From a checkpoint of a small transformer trained on Wikipedia.
Size: 12 heads of 32 (4 for keys and values), vocabulary 2915.
Each number is 500 + 25 x the weight over its row's rms, rounded and kept within 0 to 999. Layers, rows and columns count from 0. Numbers have three digits each. The size before them is the row's rms in percent of the matrix's.

# gate: layer 4 MLP gate, 512x192, rms 0.178, rows 343-352, columns 96-191
# up: layer 4 MLP up, 512x192, rms 0.183, rows 343-351, columns 96-191
# down: layer 4 MLP down (transposed), 512x192, rms 0.169, rows 343-351, columns 96-191
gate343 093:471492509537506536497470474554464547494513511476479468482478533485492500449499508458499477540492496477453557566469504444511505502487464519535497493472527543502531494550475549467462525557533514508505504490500516504460483519504515509472507482512450467477479491462489507518480485491499520506
up343 095:498526525515489536535530499538487518500525493492507495519467480523467491512506550492524497515528510509502506534503515525511512432501462544512489499511527547506549479523503539475517568531524504496477519456527530481513516473523518524528497519469490504462462479456509500541456528490435428545
down343 099:533498537486497497521480484499493513476465489534504479497548518554439508487449483509469505477502521502526506492503469464504517479493483498458546492529526499527478497498492497500511508525495509464511538488519516444491517474520529485464486484477470476531521484466522502505464561505474528498
gate344 097:486514467460469491514506491489480530482490457504488517460490500528487499482489530520496527522501507510516495503478459453497497477474495490463520482477451498558511515527545501461497509488484503551485532525504510480490472493474499532507490505510492518507486535529565512494507531500484510483
up344 095:476526507507487532492475520490531525482493469483470515525450496529489487482500448530487466466513490482498506555522496558514456512504490527506484548527514496515508502504475507494475520497493493507502484505501485461529521507458527484466502499504547495496465512513461514509518502486477503506
down344 097:582515477507477510456521490505523549511505524496508538537500537513492466474504511486492486525507488537499511507486525468512513544478478540519492491497516514493484520517554515499525501531501463475465498504543499450456508531530473516521464486489500518501505473543456452530498476472496561486
gate345 090:511522494546494486512503505531483527511501488499503488507499538461536490528477544516491464503535516517497567516480473501517488501523494468548451510508521545489531465523498486486510491489511516553499518502517520469514469458516526462482481479487489489562504476525460478471494499528512488463
up345 081:526554490548449480503523460485465542489505515510586472526489523495522502485508527490535514487520512523522515482458478493517485509502484451515450507504516559506530475506500471512475495490513516512526494507502507497521515491504500495513451482507509507500501461550522499471520506465492500507
down345 097:501513525486481516531494517491526519486513470473488517478468484490520471499509524480510507433472539488468460530495497550505493474500517501500537544538484464535501526497496503489431511501481501479466525500474533548478463529527494520511496484445517458480484506496485497510482483485515495500
gate346 092:467490497512509477481504531514519480456559455504473530477518437557467506505477476489499500424508493468525467536496498499562514507533485472472508538508488499452528498488513467541572493494549528495481506496480553497512464491507512485516483463520480543506510545515513513490480513470522539482
up346 092:549483490509487505479483535479499535511477537514507496485539526468468494499514508498470504519456486497487532466470489490465499511461524541508477454533496534507517477520488523505489529499495534487519529493522484492536548504527520491510516452475478455521509465545516475516508492548486497500
down346 094:521495505513545487492505522501521521478546550457513526482510480504513471513535506506491532466519472500477474491514465528478433556500523475501537498454536495534490493524468495511489518515508519520472494495500488467494498515507475527472478510504544516499459517477488557500490494493485501474
gate347 103:461498509513492505482498497488533506493475497467542503497445483469490510515517513553526511523531482482486541471480501541474508490520556531506518474522464480521507492505441498483463510553524454538503559508467556473494517493467504467517479499517531530493527526475503495500482481520547510492
up347 103:483501509507499474496481482489423519527483506544508458504503544501472476465482484486493506491540484524480511513525463499529481548491452482514475477457503478513474500498501524486527466519468493518464486487495500507466482476461493470534486526521464561489505510521496461477507516501537498476
down347 105:515503482514495478487512509470493456473478477492496485485502511519513523470508512544519480473477494481499501484510499524536478474486465485421487466461456515511536478467496472479491487510558465527516506495535550497499526510476522516472505531474502483530488509521527524499493508511490500481
gate348 112:547480496523509463457504465510489482478518480515500507531503521500525489512459502500478492494499482487507483500491505542461511520505507517488531565504503522470532539511504545483546540522516479507480525496504502480453523470489454515454455532520506469499500511497461473509447496484466457477
up348 115:447537488537512484519503521511498516490516510535516487484510524492499491501499492510514496527506506511473493554517477467472502527465498480488496484532510528514513472512542431482446492458489543532482455485519564503498475498492563514535549521501509505472460514492538530504516527474518527523
down348 105:515499520478495448497514497484494457480507488436465482507513502524472504471472505502495509484522517556506502498523510477524474536521470529475499510463516464471481468504477479550512463456481464540540475516504513461488550510517508477480480537490469532489507507504504491517514472497493448510
gate349 116:516472501491527512485513483526540545489475497501503489491449451494502500477523515488527536486483475542524493502416513518472489516516472471490460484550527502466478506507472502488573513506541519513518471518521508495518472488499467517511487504526540480469489487470468538458493496497492483489
up349 112:506517488494548485491512537508466491517493501514484542464512545503519509475548512516538487515479452474455557502487482468504531511503469506500522467513513476491488502477475494500517540519527522492477532507489486500496466532547441498525510519490549489505536483462501483510472486513488534535
down349 098:473510533500459497476444466487466536517518515490503479510502559494487465527454524500495505537536523486526494531505538499517499500523492556531534537495523513536537494517493492533516476485494463479427473508513515521503540481539487512452490503527500499502508476493494455477515505515499483511
gate350 104:492443520509509498484544539518505481480484498540522536533511470449462492466459503507510509511513505511514538522494517505503512515460534508508452517511491483500483527488519470492515476534493439499510502520478511479521485470496507503512493552438488507511538516457476577536472535521494456491
up350 107:528524479495498535514454470506531559489455470524500523490538522516527499497471458548495483490479493514525463453513475470526500500548514494461503479547466556518510476514480490493484455487499521519512499467549543507502534504504471489463493474516470479497507487490438490477494478469474534507
down350 096:476500478477513502463513474524522492502473484467484478510513484491458492490521449464501498513532504555498471521455496458452472471459554501528490505476517495521565520503478549475513481503476476518506507515428490460486502522497510529519481496520511512480534490535529497495524513493512505484
gate351 098:514458483537532503497534517493481488519548505519490531484478445486523496492530517496507470520545501522488566542509503441468499485510511528511484481504514491494493506477478482516489530473489526524531493512456496526515492474518554523555489513489500499494537547478534515521506487463459511520
up351 097:473531523431500516515482513520537505525464503515497463464506509491485510507481516522495559457467553479483471504483502547509511493485501490495544512488510505488553485527527489456518489532484487496451475486523484502472486541476421494457491477491504482511467498553479506490513521565527531465
down351 091:474492458475551475469490524531514491533525519475480506462491491487519503492531496503533495512483485538488503495531525498464474481497550496499450491497477524501475479495493465511465498498469509493521489541499528457521537516509535529535495491467515536487522536509494471462464502447492517522
gate352 101:476489465479516476525524521500505511482518473482482483440551500516505512521471496509484511468472507494473550507533533488501544509469509492487467489444486498496505474546508483480480481549501538528494464517554481512464493508497472480507495524481552501558499547515469474487487488525536536540